Weights of a small transformer language model: no biases in attention or MLP, learned residual scales.
Each number is 128 + 24 x the weight over its row's rms, rounded and kept within 0 to 255. Layers, rows and columns count from 0. Numbers have three digits each. The size before them is the row's rms in percent of the matrix's.

# down: layer 6 MLP down (transposed), 1152x192, rms 0.09, rows 517-585, columns 0-95
# up: layer 6 MLP up, 1152x192, rms 0.0983, rows 518-586, columns 0-95
down517 090:101123154093124156104133108100131142133113116136124114130156113113125110119131108153127099159184119123107118190142149097157126096092106144182138171127167128116114131157138130124145163119138122150163120149101126177128124113155125119075130113125129094160111091073115166171136096130141109096
up518 108:125105103131140104143118126112141125119111124155139113146103162090139172085086105150158143127121146127149133127070131138123094171116129128096182113143109118135115150141110109121174149125128160143078148099156140107137102130148137209139118125126121126155144118123169120113085168112155108168
down518 109:124085145097127121107121119127152115130164095117133119099131126127150106112117068149130149139148157127153165137120126123142115093154102137131135120142106163119094111091105163122175187109132121133145091106139113122102150103175132123141118111121073102158152124094181141095100150098129112141
up519 103:157147120090122119088118081137141128129086106119115125122141099140132109140148160135131165122123149163123104133128126111136138132107142179142110117120147123130127131100086137108150112145141126175107085102099133120125176135137133126141129123132035186086111125134133138124142154060139142127
down519 104:158120129141115125131117109124139107156116139095150122111132139104132142116086095139145111140062091135110135132120118152161143100135128132126111159136168116130134153124118162153085095109108119113115111156115085127094140131132084103125154122101131160109166155136130062141127168102104133135
up520 097:171097136169125127145116153117139140141154098170121136157165136126164132081104160120124155125146141113103121161113129129103169152118138173141133093135133142095126139122082097097119079119134130165140128106098145135138114126094125190145086162139121116103135136114112057093130130131140158110
down520 095:125108116124104136126151113081152114136157129106185108112147133151089117150113098143133111132093132101084106123132148146168119125122126114124091159105124169142141194131143126132109083154160146145097147138162063119117117159113087105131104123113155131132139139109155167137157125092107142128
up521 101:123128131170120122119108116150128133123123148143168153100092115137101092181094155091112079136129155113105132122130112123091112163134103138110101079124130141130125139141168082155118152144140112148158105061102068137135129136168168133143154084120098168161089163119174127111116106117153129132
down521 101:158138155133126154142111115153124104126108118118141120138118092096112122100127088084094119099175150134121108122107155140135103117162147107142158133118092105126172085144129131143133101112088135100118099162135107125102099094164123104203125130140118150122146164122129142132141085135118087115
up522 096:149103144100094094099135115090128120141125139139117162188132124148131113123134121103144086176100179160120109108129134067120143149165132103068128113088158175125119147103106159131189138156171157110095146122154099117138138137128069094092124147144101145143121115111137132091141132130150140115
down522 099:160103111101146162140135107139106110103178169132137103093140104154127126131160121110148157125126068118133099141129140153114144105167123100148086100158134126123128127120124165133115176101207100145142100142139138128149113120158108108093087094118115114086115083163095144101146165108139131123
up523 101:118143145147121124144132131147141128132116138133119066127093183135133124120117104151156117154124167101083148142100147144160124157126123144105139111125116126120144147104149152112147090121122104127142180108133152168119120137124133139108125126156128095128151147137104107145095129131107150098
down523 097:131094167137116139096115130167119141147124109131177075131095150092146135128118076152123092149133128079182179163112124138170112111139108143089146127127093118145096165116134157135187104139130129105136170115156110156118137116111157059146142129144136106117131088120125155141122126134129116148
up524 110:101174125137163117140150175129123131108145075146081085112146175137101148115081105069105170139098142113128149152143113130136121091151160179145138139087137103121121128145084138102139142078124115107097186117150118172122095127138134103105150137128120105164146143111109129166112132125099117169
down524 106:144133090113118131109144183144146136118137117135123112151107121122138126124116134057185183128134138119173089143137121127157102118179106150118083106185130166165151146110140171165140106124168130156166158080115126110123140157125147098112129142176128109133124122126142154121113117100123126130
up525 103:159133128125169112123122144138123131109152122162143127142151093115132120095078106128156168105115134136135115072192122141121117159137151096109127122107127089114078125070118149098155123122107113185060127122144149156187136156147152133122135133151130116157125133105143134159099120062172094114
down525 101:102138107150103157127132064130119092150149107117119099089090151088139116097071095133134149177137143121117151125117153155083108090139133107139143152126162159143158128108151146146135129168106104164121082125154130136139123145107145139101092119118150088094131140134161142177135138134141116130
up526 092:131104135116104153164128142144159128156123172121107106086154125105145126166116156116138113055132128141100134125068123114088109155151159114141131114142133156050105132106148119110128113138136131163141105128111113116120116114114125102112152138119128168105168188132144131097136108148152126175
down526 091:159121116128169098121119149157128134149146087126156145152162115196099124103097094095156132131129116151150100136151129103150167123127162130096115093111064080129121126132145134080125148129143143134084113128148172104130084137177111112049118119121103166089116095138106111125134133136152114141
up527 099:117144119146146128149131098159122101134169159105139138139123136149133100176128132129152121108137132089114128139126118137111142110092092138150154152108107121108142124140092119138144120127061125125157102153110159182167108136153089103078111140144110096149134131145108080087106125130165142125
down527 098:134162095145101087073150132089138119105087136145141118128124163139198078139128081138085138131093156098118142090109151170134099125113137092168152093131127182148118127136153153130113134125144127141124133158163115099122131082159113119142131102136133139126145114168136159148107090123181103121
up528 097:133096122174107075117134138164113091142099130095122132135138171150128132149173142101161158132126142132116128105133121113132108122086138120077104159092118134126112119148094170147152095143058139130121156157122120111126129149126109148097074120123145124145097106140121082095108138175142152121
down528 100:133111166137127118133082119107106117146147091113111108114103097164082126110098104107111132130150129137143136078136140139119145112154125146108157146113166133155101134123122152159141110112131159106125120135102115110161142110134140105142123160101119151114146127159141120164144062127136116145
up529 108:111116115105155114101120133142138122170115156139130143118140162085130136121117156146150090140155182133076140115141099129127178123117131143151187092130136079134161118133125115103139090099130100142140132182151142177116093145139140158110106126124088120122137174129089106147121112126098121117
down529 109:122131138136086092138127130172131143090119121129114139134111125150103091151126098087099122112176130098125168120120152169095130139167136117144173140126129146098153138100153108133138096157138109121126140165155120137096108164125124137127122124135116130107138135141165068156136159148149100092
up530 107:098163117165094124123135103128102137151130171122120145074102117156103115143128159115177145082131091126116155112147099145108134178126141107125141097110136171127169116182119134143154180151110150156123111102140123180159140134137080125160139120161128112124132120099094109131154104130109144153
down530 111:142091093066144101132149118107086137127134151116083209127070103151169117122113153116149150124116166138146122127115135160118118134144116123091126136158112090107141153122138098149087140130142152160109140130126129142106103124144139118175118141165127162110107129131124131117141147127098142130
up531 096:144129117135120103130157164128116122143124119154148112083101097158128149137139140117160112170083143067145118110126134094122162153173103118151137158152080148124076130111131141122127098152108131147072167132174149164172146133120134143125114106114153114131120136114095120163120122122148146169
down531 097:157124140146167147122105117155136122151123118136124157092077121107098141167158144104188129153097107154141148154138133132119179133176099101125109157097103119105110138086201127167123164148130099154138110095129134065109171140156106113116123140111087118125169144114115150149148114140137130114
up532 097:136126123153138146172163144119131143138127151085145129087150111150119153121140117142144083111158116127130114077103143100117128081135140124145145117155170119145128150115125136171108127104135159165112132103125106093121118142111152133124140083134106159174165138115152159168108165097121131130
down532 100:164115163152069125108134151155087083140144146105167129181144133110099090100135116131151119156126137160120155154140153148102155125129106100083118141170187101132126146137153185134173152133131156118114133084107173098126119117095125135130146111108131125133142091145118162145108110096127141121
up533 104:176135114087141120116085120141158108094125116082146157094119168125148144166136162139112121155128125098126112118136154132130100099134134095082105139138123165086122124135128136159091127160122114131123119162134099152134157146146142155134160143167121140124128195154132133131166145053129161170
down533 101:169111107127160125140147134105083111138136128077131155134157110136158144141112135136154145118165144095097104106086139114116090092185132129138168170137166131147134114102153126084109148132126158125135141147163131173121082108160134137131108112152093099120140110144131109119136138154135131125
up534 105:125126131168139108133108085110179139150110153124106096129132167141127122171129119148156135136118116124139129118151152144133132134138133125125155169140113071120092129154106123133105120119113147135146148136141125170135156109115066106111124134135171131084132145141099128150093136126148131158
down534 104:124104105156137086162125149092169144064154140150134125145161130126111141146112124132106087132058081115156101143152158121127125091109144128133122121114123158132117129153153144135107170116100113108134146121121161131135135159105147093135159129149147095145106102151132106101111091159141157118
up535 097:103154118131139137130135098144131125189113104154090116125158174100074176081111105119154158097152133167104131134096142161089156126098116186126136120152079104125110146160128138125180163109117144141132146111161143134151088115133134133125083123093091115151134137127149081102138124144112170138
down535 104:112090154080098099088133132123097195092107154147131134100148146154138100126110121152134152118151077138173133135115137142114172089103111146165093085141149130123132108140136126142089132143131131148095111163112146109130137099117122083102105110120118100170140138132124133105140127133106143119
up536 088:151145114125171153103226105122106146132150127163150162139140116127097143146157127112087162144137157141146140115145141114137131156081150160138146102092151145107147137144087133158110095134107104139067111111147109110126151126168125134139144122127149110172110076097146116102118114115146119148
down536 092:088134135092115127139107116146153114114165120122185117108127143061147134102105157126137113148177102111098123136135152149140107118094169155142113136133127103082141142120096120136066158136138111150144138140131122069094155082100125147118109169113115129081119141113142115142152140120119152069
up537 095:127097140149107107120110126136124152169157125133112093161147198143113124133094127136138134175131107123139142112121170120143120139121116128100095131114125088067112121141154090112189128124132132109143127167170162148108111124139132148094116107137139115116117135082149093140134191108098112153
down537 098:084145142132141174121134111121136193140122127094125126109169103109124142151103145145045145117161142152131130119115110115084093085086134133127108122096138138116116107102135147123115156132145149103146127128118060113114149112145138133162157120131135144134095133115090162082118134129130134129
up538 100:136182094129144151123077157161145104147150106112175128082146131129105131142144152173125138089125128122124163144126102126159126119120142145137092094129157151114114162137149155083109165119099108131105111136126148136161175109130128088163125162114148118128106113135192100144108163152131106118
down538 106:159125114147160111105107188134133097123120116127170121120165115102075090149117143117148134118144085111152138123135157152136162126077158157107150142167154120113138138138123142093101132093101098115109086121141129126125115110140140142146129113070125114142148128131192120152103093151088126158
up539 103:166119120139150133081069136139124119095144158087134081064121114125149135163090123070131154133167120122109114138127181147103117127161131113122148110136151124150135134096123086105156132113096126136143110116103154134153119145159146137106082123110144159138127129104147139170085145105097103194
down539 102:145137120100132106116152170106118109160170119095149160151096122125177125154092141153140119140138107136137114178114111122113139169140111141147125155148112091117081124145094123152133107121108178153068121146113142143161108131109124137153159098184070142144128106112138118123153141105160131153
up540 093:147164079178152122126151123165140144160169127125151105145105137136108155159151131104114103142140110114150129136168154137128117090137124145093134132091129125137100136122144125163095182095136123141134125124110126136139160140175167133118112135129101130118115177129153154094124115138118153154
down540 096:118135161101146129116090170084104177127148137130114095176105130119111097106129122123157189114144133126173130178143116125070123142131119126151160116125142137147092145155146156122121140096135136130116096134133131125130164123097129092074129135154116122137099110143082167116143107116120123126
up541 094:156129135114142159106128106135188116122118110149119158104125139110118133083119139112180141100158117146109119157110163081125102097078123176160111134155165155138099125157114100095134222134134115104116107114117098093148146145128168122141103129159126130143133144123144126145091159144103166105
down541 090:077126118128093155137130122133115174132107153136106095157083141171130100145122169129140131134104143110127139123109087138177125136106132116112192105122173104088082074125117128115151124128160120147149137147147163156093122143152146126078185137117145135098134081142124138098133077094145110148
up542 092:140123096116092113167121165118119124164174087157138110126111141117114178081153142123082164108102137164107145120175147107141154088137099140134145142154135164136153100146143096127134173137154123135085130123148107180091092110120152085149174131136094159118130123131091127154121124132115132163
down542 099:129106137158102127114109104099123106134092113113106182111119113139132135115145096156161149133185119107141137088167110136111072164145128123139148167085084150155152135178141100132122125115133116127151152084123149125106105149116142122145103142110131148120151144149139099130126112127109090110
up543 106:160144124154083132149099146169115141132166163128145094169146117111129168134125134116142138131104120108142104108170159124127123099129128139086155127075125140108127114126136136112140151104149140146151147084108148160111125134130151128061097130132129117085093146123068109142110101106126140101
down543 104:122130129099143116117090136111111130132098106151119089148112142129155164064136150142134120162157087116131150123091135112175156124165110141145133156113126106149141077102138110104110104123100114151105174136125158167122122082130139118136093097139116120112074113156145089152121127108150068118
up544 104:101132104191138136151128087178148120129134110131143100155140120168115118125086105136127122132137119143148166086142146133115129120120123084099141130151144119122156125100151050110138071158118126138151175195154097132151122147132156159100146170131124156146129178147136110168116069109108087127
down544 101:129151166135100087134135093113068112115142112155148111102145127140121097080171092129130115139132123126103134107135145172109114144127136117090154149126097110133114142109144100172097097116131132119133134124130120107160123140077120145156100127127098077117103142105098160165159136183125111160
up545 090:112126117131096128117170158123109125137113141136141127162105180181129131107131172088129174143106132132124121141127145100136161163110110134134125161138182157135102112123148144135110129142145154106077175157131085148142102144150081125118063120150158113133146117115085088120137153113125188113
down545 091:142123124126145138085107171119118149102145150119142164142137142145126115139122112152125099131134106129095100136108121159127120122130125122137065125104165074119137118125085155131150146145127122096114094138134142106099131150147210111070118128126132113139174116088154150123129120158138075121
up546 102:161138112126139121119191148152149142132136136113142087164112129126127134114092117081092140098148116138139104090101128155139123153102126140127126155139128138113142137140094137143140102112095148136074154085103103121117121116108111168118146185106116130124086156116116114119088118110163142159
down546 101:121117135102123167137120130129160094128112118125127186128142120126112151100119109143091123115132151120116149119161159113158135122118140131111128106110187105146102114145159142094123131148124111109102115150109106083134119138089121101164126062101144121073130126177154100149121124163126123110
up547 094:086134162127139125135141149119151139107093134129136114173090124160103175164124108139142120131154120121130133122131112113143111172118118137096121135105122111095117152105090088164108111144137162135075116147146150141116118136094121106119105117167183126137101126102120113114076126114120170118
down547 097:161149177127114131101153155108126124120115111137114125150097110132118114139126129156117118133148099105098136114122150121120129194156161137136106160101155126106107107080117129139094088148153129099143135109141140109160143142088113169110135042138140125130138124106159173128151129113146142121
up548 102:171126096099093070128125089138163140170171109109155123132103125113129158103092158110157172116130091120103117095162124090127151119104105156092155085135154148131109111117114124138098093109141147132150140161132129142117115155137075107093138108128133121116119117144123124158117169092160123101
down548 101:130157161136125155124153149130113124093117150112155116150106123106126114084121121150160144116149121161132087107115140118128119094114091211170103143163167157106117089150101099125143115149146064130111101152129111109091161128108135154154103130132140104165096138119139096155117155110117157120
up549 095:129148120139122108153164168115123142158134170119100116111128110168120141160099131120121123122166166143135120128120125176117112153100164162102141147153103107108131123153128156136137139069101123131095123125120135150140143151174100096127159075105139103156123120121152139163107129121090084158
down549 099:138133140109114103132123160129154102104144108058154131140148144113166153129123145132119085136147105162110101142179148144100121123141131114137142146179143102147137111149125145130121100094128119105079112118090126151137090110129118140111191089185156126137154156139147101117124123089110141133
up550 100:147159115168166130123112086125157102114125122083155162139148132158132139154130111114128103125122137176133137061184107106136157145114103115110144119084154116098162151136170136104113144130085172168134128162150150103121146106138117130091096097105102147134123105150109122114129145112177137115
down550 098:145114146100116090122170142082136128068133168162131135153144118131098123155113128139114141087117093140102111101151127123083125154101118145118131140164169105120118142155132153149056128159143145091152147153124168145121097110143108172138123134167088115107121108119109118116144112101128146080
up551 102:091177117168118119177116082121120101156121119125132121139164132100121113113081137141168102123145207133111157099152131127127105128127111149096168121110096138117112147130130171097138182150082154157143148129113147146163090123162162120129141159125093152172088122107093119078127149152137153115
down551 106:153129127122150122148114108122141135152154138123129154163156124103135104119098115107134130154122121136155111110088118137140084105100153128139128137101146124150136144143121131092132172150085200137169158089152152128108132098131083133102146091131114081155142143140126115132155119133101179126
up552 095:118157114132104130127129104176129147125116120155130129146112141090138145102163112136131153161119108119122133110133140099170146128130163126136181118102107085089066122149150147104129069130153140136135156129144121177137079141134148165130104150137108108126133132148094153129138150135154112157
down552 094:116164136117133141181133160149147156105138117112221120088128140118154140113145135156123142091147134098132110116098113143121110127142192103099146127112108104126143141130080119122152135103146140124137139143122102104120157119065131120142155104157094144121106120149132164119100097142119158151
up553 108:129110111165135084106133117134142143122081111092127068189148133126117121106180120171116086148104125123110097087134148120101193127149128134129095135128140138109104143086107155097143113102111159151069131126147106108134139146140130138146086164140157139115145127118109105129096158107098125180
down553 113:125129068168124133142147120139165074071142116093144154146138115102153122130139084120141122114132108127120099163077139120135146137152119128136121138114152100137138091127112082121122117099168167096135104101122111088132136123126088136125122112118168115129093134092144151144117119136114143154
up554 098:106094124147097116068121164151107129110106136143157148134121159155163123170119157141154137130103093146120148101120159075099139202079136130098169108098070129103075118158114128114175126107090148162154143132107139126124110122111115144109116120131121095120116150094108121132121106140166135155
down554 093:121162126164132126099116103129155142161139123095123143097129160194133117142129131128115122132157139099110082137087101126137159060154126136177116128115176102134141083084106109090134148115146122123141168157127095119176119135137133090151092159106202107136111098127136133171129148136148125103
up555 105:203123138103130155141108127090116146167102120120151117149154125179112160116139120123125126087098163180138061131139160091116169110144143106151171122128145146159174119105148097113089106125118160157108126149142056132126143125119111118132125173104123107122124089122137113152112133107173153145
down555 106:146127122128173114095167154129168171103103157115128132108135136175133120128110092109129103126125144097131097098121112049125151122136110177128125153145108115141121160151197097127122112163128139141112103163098111149117122129120130131130116105171136106138148098113148101123143118107111135121
up556 094:158107130081131128107110147141111133107139121120106085167095158121134098164047155131134131130136149136122108118106105113120203167123125107122105117115120105115095130133121116113139137119143171137119176133133128141118140107114147114122148110187138140132125161151117115130122151142109136126
down556 096:109117097099138141137127150129142138138144095114140135127165176116139112152113073146146135155142109140174158114146106145122169099129133154153129156150090122083140094103198122112154119160129102148125139186107111116178091112101098096112089133123182090105170105142111139137157065136139105122
up557 110:112126113147125087110139144148136097135073127099079118176091104112162147145164133149148129122142128133124115117087147157116151097125154090113126107144132117122138149169100137102139102105147111148099133159119148168181097167099179166127136124151109134160135154120124120158110128148120129195
down557 114:123126107153128140092143161156134122103099131112124203146147133130153111120140136152140124178140104099149127148120109157118150130154107126098145140103138113092136156157131131112186106111109138108132149120128154100110131093127138111152150162121111152154097142132148064126094156113117144069
up558 089:133137114151109163107159098131145159142119132136118125095122113148119131153151161128115114107142136115148134132186132139099151098107125101115165116106156171122109192156172062151078137105130135122106126112089149101126161147158101095109130120134141142163127124137115134141090127153140088128
down558 092:134103171079087123100158180078119108130114114132109169130152135103123154131091123131163118130102140138129129142091152107140134102159145122151180111137122156098125145139164134097146153124118146129159106159177138140070114136123120091156139117136093119123120146103129164103177148147123105179
up559 105:116155111138138145160107110155119118129116164123126119108084145104068111119100162144137131129140171161074123144113144129117109116106140127137128121077090130101093111130136144140131149152128140108122130089172134120168122144110102168101145114125087125084162150109132135108120135136153140162
down559 102:145134149119124151142145157112128097134117099115141149090109184127112122142145155163130137124105156117144201148108136104107139164142120128105152114153102153117143120177104112128147107136075125140119111139174163147134151108118109109085103171105118116114116129163088072124113137139123036134
up560 100:160146117150150128144155173148116146111164132125139146153112120139127149120139102158119172154142142088104156076132123132138155163083103125132112131103146158153138178103101155148140144123118135106139110156122111148162168106143129110137125100140101116113144129121148127168105111123130149102
down560 105:096099146106138138137133111106117168154117157117093155135090092099156126124177112092133154128124151135147143093108130104117143158093148103149124130072120143127175097096131185153128131141125109145114044142140166123109111143121120112143065107143124132130168137132123147148156083162161138125
up561 089:116120141122133077141137149110159159114124163161146119143096117120117111148177099133089142134109134118153155079129123143120146129122159169111128133127150173107101177134141108131132190142165114148113115125156146157148140130147129142130153125172102126119119122127142151176115108101116065130
down561 092:093139186104132096157089125128103147109137092114143153108162108141077096125150105122138111148116150138111176118178125109172135126133112151152135150124111068166140094127141147087139160081132117163131104127096149114149113122118147131089115090092168128136146112126145134123126156123117136107
up562 105:127160116116062164146196138153164140098103143146135128143156108152145096154105130083086074112143124124129124089128122133127128160110130095102105124140173150105109129113158133133126122180146153132132136135134155143112170155185140126103139093150133117076133145100119109131143147121177124120
down562 100:108155133157147149097102092120147144108144146122111173166130171133099131152096160099110140112153132128135117083141158104110114142131095123112162119159098141136190118138142086170102110108099128115102171116100161112105150169138130101117127154109111134158139139124107088193142148183103121155
up563 100:130117115137090150135143099157177105114150124116154096086103119117134131123099153153123073109105150107086127119118194149104107144138177140135085134117177157131148126114124162112111120124126144095126118104114149131156168112168124131146158100118109137143152158125132142145111143118128140165
down563 098:155099135110124103127148137105117126089066132131117097159100107154145137183177152114162162119148119101139090115135121125124147132175110139123134122150110093134144187130128099154175111143168162117124144116172096109159106140108182139130162161125130132150134050095131127111130104118148149136
up564 104:139139127137137140123146119107131144112164098126094088152133122137119163083080166157108138096126111148117115142075150133156107128146141125116117116123167147092110112112156135098178107136118095127112102156146119141114094153129112135123132155155138143140094131127095111167118149149099142088
down564 105:146140140133111130159139114136154139099162151125116113146125147091167099137111127147100107099116164137118082133104126118139146138107127083112152150096157127141168123087173129140148113156129138083105101154089143055131109172095095105174117135164134136140117099108138066155098120149105150131
up565 113:092116124148132120110159139127146105144083131105096110121101150166089099097120109098165112082135141141094132145076092095139129171132143145133129148043144124102124139128089131153125156123122122127094135095142104142150083117129074129104148184122104106126123153122136141149156123143158106137
down565 111:155123108120114157151138146074154116109140164102141113090122103135137106117173124110128155109095115121137119159104127097166089118162157122117123123083145159100164165134105127144139115093120131120119155153129124123132059142130097107096095154153104127113158115134177099121151090135115159128
up566 093:149120114122146133110164142140144129115155124124134112121059120153116110137127122124131147131139135096099116167148093152142141085145160125130075142146098097108151125096136100093148087111113104123144126108156124168177123119162118132113122139126118128125108166121176153105143133108123155146
down566 094:090122137153113131146096153138089106135142111097117110108094109167134148153167122113149127116061129137159131127096111160116138146129136113124155153123130120129126166122118126097126091128129146079118120137139124128121126143177124082099155160131122147078092141153116170133117086080120131141
up567 081:132101155122114119136143164111131145144110169140146129146131137121150167114138135131108119115153142118153154105107101091124141148133135108112126120152060113068104135171096107155132099153137092129151118144165102147105141104133172126103133168128171132077130101117154117131123127133172121146
down567 084:081155101136168120136144091095128127121135121118111118103132175162115124133123143117133128120112128104132091113129103160140144100123108115144106113091154120138142110102110146134122116121180099148094138095132130109120121162136144133141118127130137128163128150125108130109117131149144102069
up568 100:105164094099090105127159108133150123198078111164114117082135149133125104156150081122100115127107126147124164075131112127130167125158144127176184098105140154102115138137151137110185137112122096131113171104115125145112110108095106119141102181126132133149133111141150140124109090157107133167
down568 100:131108141139150105146136128134140117156119162139185146122112104107147122159156154106106145095125114086142129055115116137123164146106123108146195108131128130136105113147146091126118153131133115103146099129118129099155155220125110123131114156135110153127125164111146129102131126140092121152
up569 101:118143138137137152101104101139107108129148181078113156153126152152108177142126084111112131108083130135154133122126151156086141143100136088111130098095110172159147138126143110127107119098140098119116165081109134130114173134150136175164100145154151179102112138080122111073113114098128140135
down569 108:107112196134114156134151126152114129112154151111104183127121143109083112127115146151132126138100115135147137129169148153141166086128140172134128137131123133144153154125162117120158149087139088141166161136138176084149172077155111160153123131154113146146126121129131128108092118088128137098
up570 094:126107098130151150122157146110128125137115126092078146159102149119159111114083134103127110138137107104144114134162106140124134130120159125144148150118136106135130135141102123169145178161123096102099154080184138148127126126176129155131111164112123105153079132145154115091112157153127132116
down570 094:110080130111149104103141131135104114114125139150135124131167171111110124085134105131098117182096188162142163157134146169161139113125159154119096137166134115166162112127124122162074142145112092137143132147200123154142169085087102117126128125153145075148127095152171121102118101148100139147
up571 088:082156128141087176176128123109156089132147124117131143108172121111128129128108120169080108108140128137115126109119144107080102113094131080111113125135116106156164132139114106146126123135131115129128119145129122144140134133125088108160120070124102136134136114122117135163149129102150151152
down571 086:159103138106160102126144138135143160092103145172146113170132108142132137121137154116197152144101153139139079113109134135165147150179118173121157133115119139087050110120101151092182096132131092149087126117142120135118132145137172146133147193134157124124137111120123132094119108119127112137
up572 100:129134111122138172205179096144116079132106156160065080143138171151133124116126143105167148158169123113112103130125116130093141123114150089142138113139143089110161124112065133144121163139086152118167120157136132124116108131136102152110126156143117116159118127102084144120131144147137125148
down572 098:059144123099082154143083151122143157110142145121113150064149118076120130138154134137133120121109161124122171136084180108160131145160111123142152127129125109132164122159138148102160122129130144118153100180143132131157139092113092131174139121119106126096177167071116098155095172141138108132
up573 099:173094127161154105117173139113118109109109107121105139120122110134111114110134119166179143074133131115124126140103120073136140102153120141140126134136096125131123142161124100149169188165110125112113172137125102108161124134136134163107142144117132135130102126137141120130125087076164105146
down573 098:094099154138135092095114138121129147089079123124155122140124125115107075108150165140146113136112137067171136152129097148152138140127130110101159123144151108119147127144145115122141126165117144064123141129143104134110194127122091111117166143119107126099107126166146147106122120107174129176
up574 094:117066135143108178096127154136138092111114130150131121136113172154131140083139142106126096113138129113102112155121158084157121137112159132114147077110098152084147110139123117134151128110143096148095167149130116118160091104149125192136157091144095135093141130128150127120123143131164133155
down574 090:142137146113132101107095101123119122113113135108127118120153127138159144130149121154161138088148120109126075156126111128124154163123104100125145138144122144132186079147102176135132102133164167157145131130112125103180120129115135085146093100089179138088138129159124155106159144113166128110
up575 105:135098120088138091127139106143138107116163142124149138153137158109095169127104141106103150137106171119104129111155149079146152113126182111138130135138142144096085121103128128100096136083116103109124139145180099176135089144111118137130129155113116110155125159136138136131148140146117134140
down575 102:114152112116091182077108149139123157139145118120136138121133136096152111108156130119144154144140146125168151120138162098101098140117116151081145118163123105178093176136106181164149064087111141141124126133112154182152131136116108140158126149091123117118133072140191155115106093098135129107
up576 104:143150093144126111129110160143136101176165127081141129114144107131102125152136116132136083141149127123118135126195132135136129114091170111125174161076106161096105154165147110126091123116098142121106116156104144153132108149112164129122139124154138138117115132145108082111140141126168094118
down576 101:144105148110161130148144098137117138096086185139167098124126134090133144131140115104102137103127106126143108126086124114108147123133112148142100117158134092156135168146137142120146101113143122134113143096089133098131173113153109113125093114127094137135151164144146171168134105122094162159
up577 099:126140147157172112152172131128164117136128118137153128120139167120076088171113161150164143156126116115083104133087118137068164175132152116142112140108115102120115162114087117115133156082137126140147161132163119124135161119120140111113155124145094158075158114145107075089152145141127128117
down577 096:122125162123148110122125123131120152106110067182113196144126149153122125122124094134167167142173088092095143108162117103096119099154102101143115144145108144136125140102109168114124124086126130131114137135146149104143158145130095153135166159099115140132153113150133122112117114139110145138
up578 088:134149146128145129126124167104109088159139170073128123149098155135122133139119181117122158137078133124132142111116126125110137077108139118139163085174142127134101147114109083146113128160131134130136164152156073168121140134086127110162150109191142156162100096110104128144138140110110135135
down578 093:109119148088108117143120152137126165168133104121123136114107129142134146120170110122122136149148183149164129134146136098113093126164115089077168130090147145132130129080120147141119096129099137123122134138154112128139151112150124105101136121120123152097145138139134129105128145114161126127
up579 103:136130129134149104131121109134144158155136177161145121136115114132134153085141107122134121161074145148107175127103171142150131136142124184105187074140104145075090128106133113078112107101137137137142090101103097117132170148143122075123117097145112143111101161162104108114129111113142116105
down579 102:118104157121128138111128076107140134184113090096180116178098094121179103112163101139159103137121150106083153130137147182165130146122096126160144100174138137133131121121103098106121131113127109124112094130140090106129127112122115106126122130102159155152135123134110157126129096098093114130
up580 097:136102130122112131133142172092182128144134122123139085135128152105120147117132120174115137104159114177097124088102118134149171177147140162063140134154094108095106106140097108145145176113146150095145111140146131121144104109113132104137138159157142146109133129121138114141083127133088144108
down580 099:124116133147108114129175144140158116108226116148142113129158143143143159112106071115181111142137094134123096119103158134150143118123077161147113137128161160123131088094110146124136145132140121126149099140122175115127101149099129114153080113153144112139174122127117103111134156148127141088
up581 094:138094114115123134124113143153126139210092112118126121104098087085155119095125157164116130150107162094106109145155118117077072121093131142113103138134125123100120139136132131179124133125135138148112128116130117180131135117113104110149143141174132123157081116088118143097108126132146160157
down581 095:117127118120152102155199117143113116187138153144173160166160129122143131067087113113110126105173103108121148082145156139137151128160105142112167123116140135095134144110142100132175102090160150131152144132133146107120115145120120123136127095088176104099111119170147152143095101117121146149
up582 092:121118138149184098138119116158110113145125175080124103112117095112114152147144123094131116152141152149137079075147128101135133171152164106145143150128098122146119138130086116141106141139127143117116181128142141163125173128149121104155103154182120152132128111138140113121128150116119114135
down582 090:117135102116108154132083117144147171150122088088107136085129145132118138154132146136182121096117124125120146135142131142132154114140123119154141113112137094133168105138125158119118135127173133152124118106119107079164139152133159093169133120109191125148112164129118119123133109158155082085
up583 099:147119112126095106127111144174180168156091140120156162160145160141124159105167125130189122137144108157134140144109143149163108114113153106120100136107174150156092123091152101061165153120134120164108096144109136117127144122144152107086097139127128141134103111113161128121122118121128118127
down583 102:082138130123136121165092159134094097113117128125140142110082131056159158145095133151078146142117188108119115124133122123127077139080129128121127128106126082124165123116135104156138136153155104138131151117146156129142174110111136140139156158164087165157114135110136109162107108126102158177
up584 099:108171116095152123100155175133130149104086182150128115130160128162096092143122115134058091128122094170122149060161136059086138126111150114099113104149114132083132125151135119152119120172125132119094118123124141126121108153097158149130158104136120129127118094107101139093138093147126131115
down584 097:144130131125085096134127148122152150122129123115092158089125151127120090140120098163105106105149156157148135149159110121114158097092144104136128164116125124109154155124150115130108112173136148127127134126085148112122069139115103150113110110151128124127147105141099150132163114181147112112
up585 099:138158113117095158110109104107138129129115147221112141145134155119129107130134115148128166093127128116152158080149149131122133126063138123109122081119120186131173136123113153139106164130109135110129106086121118168151153138137186130120111118110106151112118180145096142142113103134079163112
down585 100:083143140145128089131162129122120127167135148121094151120149147110118137110101097119135110112143116127137118140067113120138228153151124134119162133139145129158154102138163133144133139112116129096108116129124154115146126148130134131115131129090137106122131113165151133164163113152093144114
up586 114:157137124133112116116125138165136115132117105150137135161179115089145123113137101120163089104136168131088109150137118129113171127137126097122157113165158136148148124121146116110169104128078106129144163132161147180121106125115156102117116141107120134142124186113145107161123160163137128147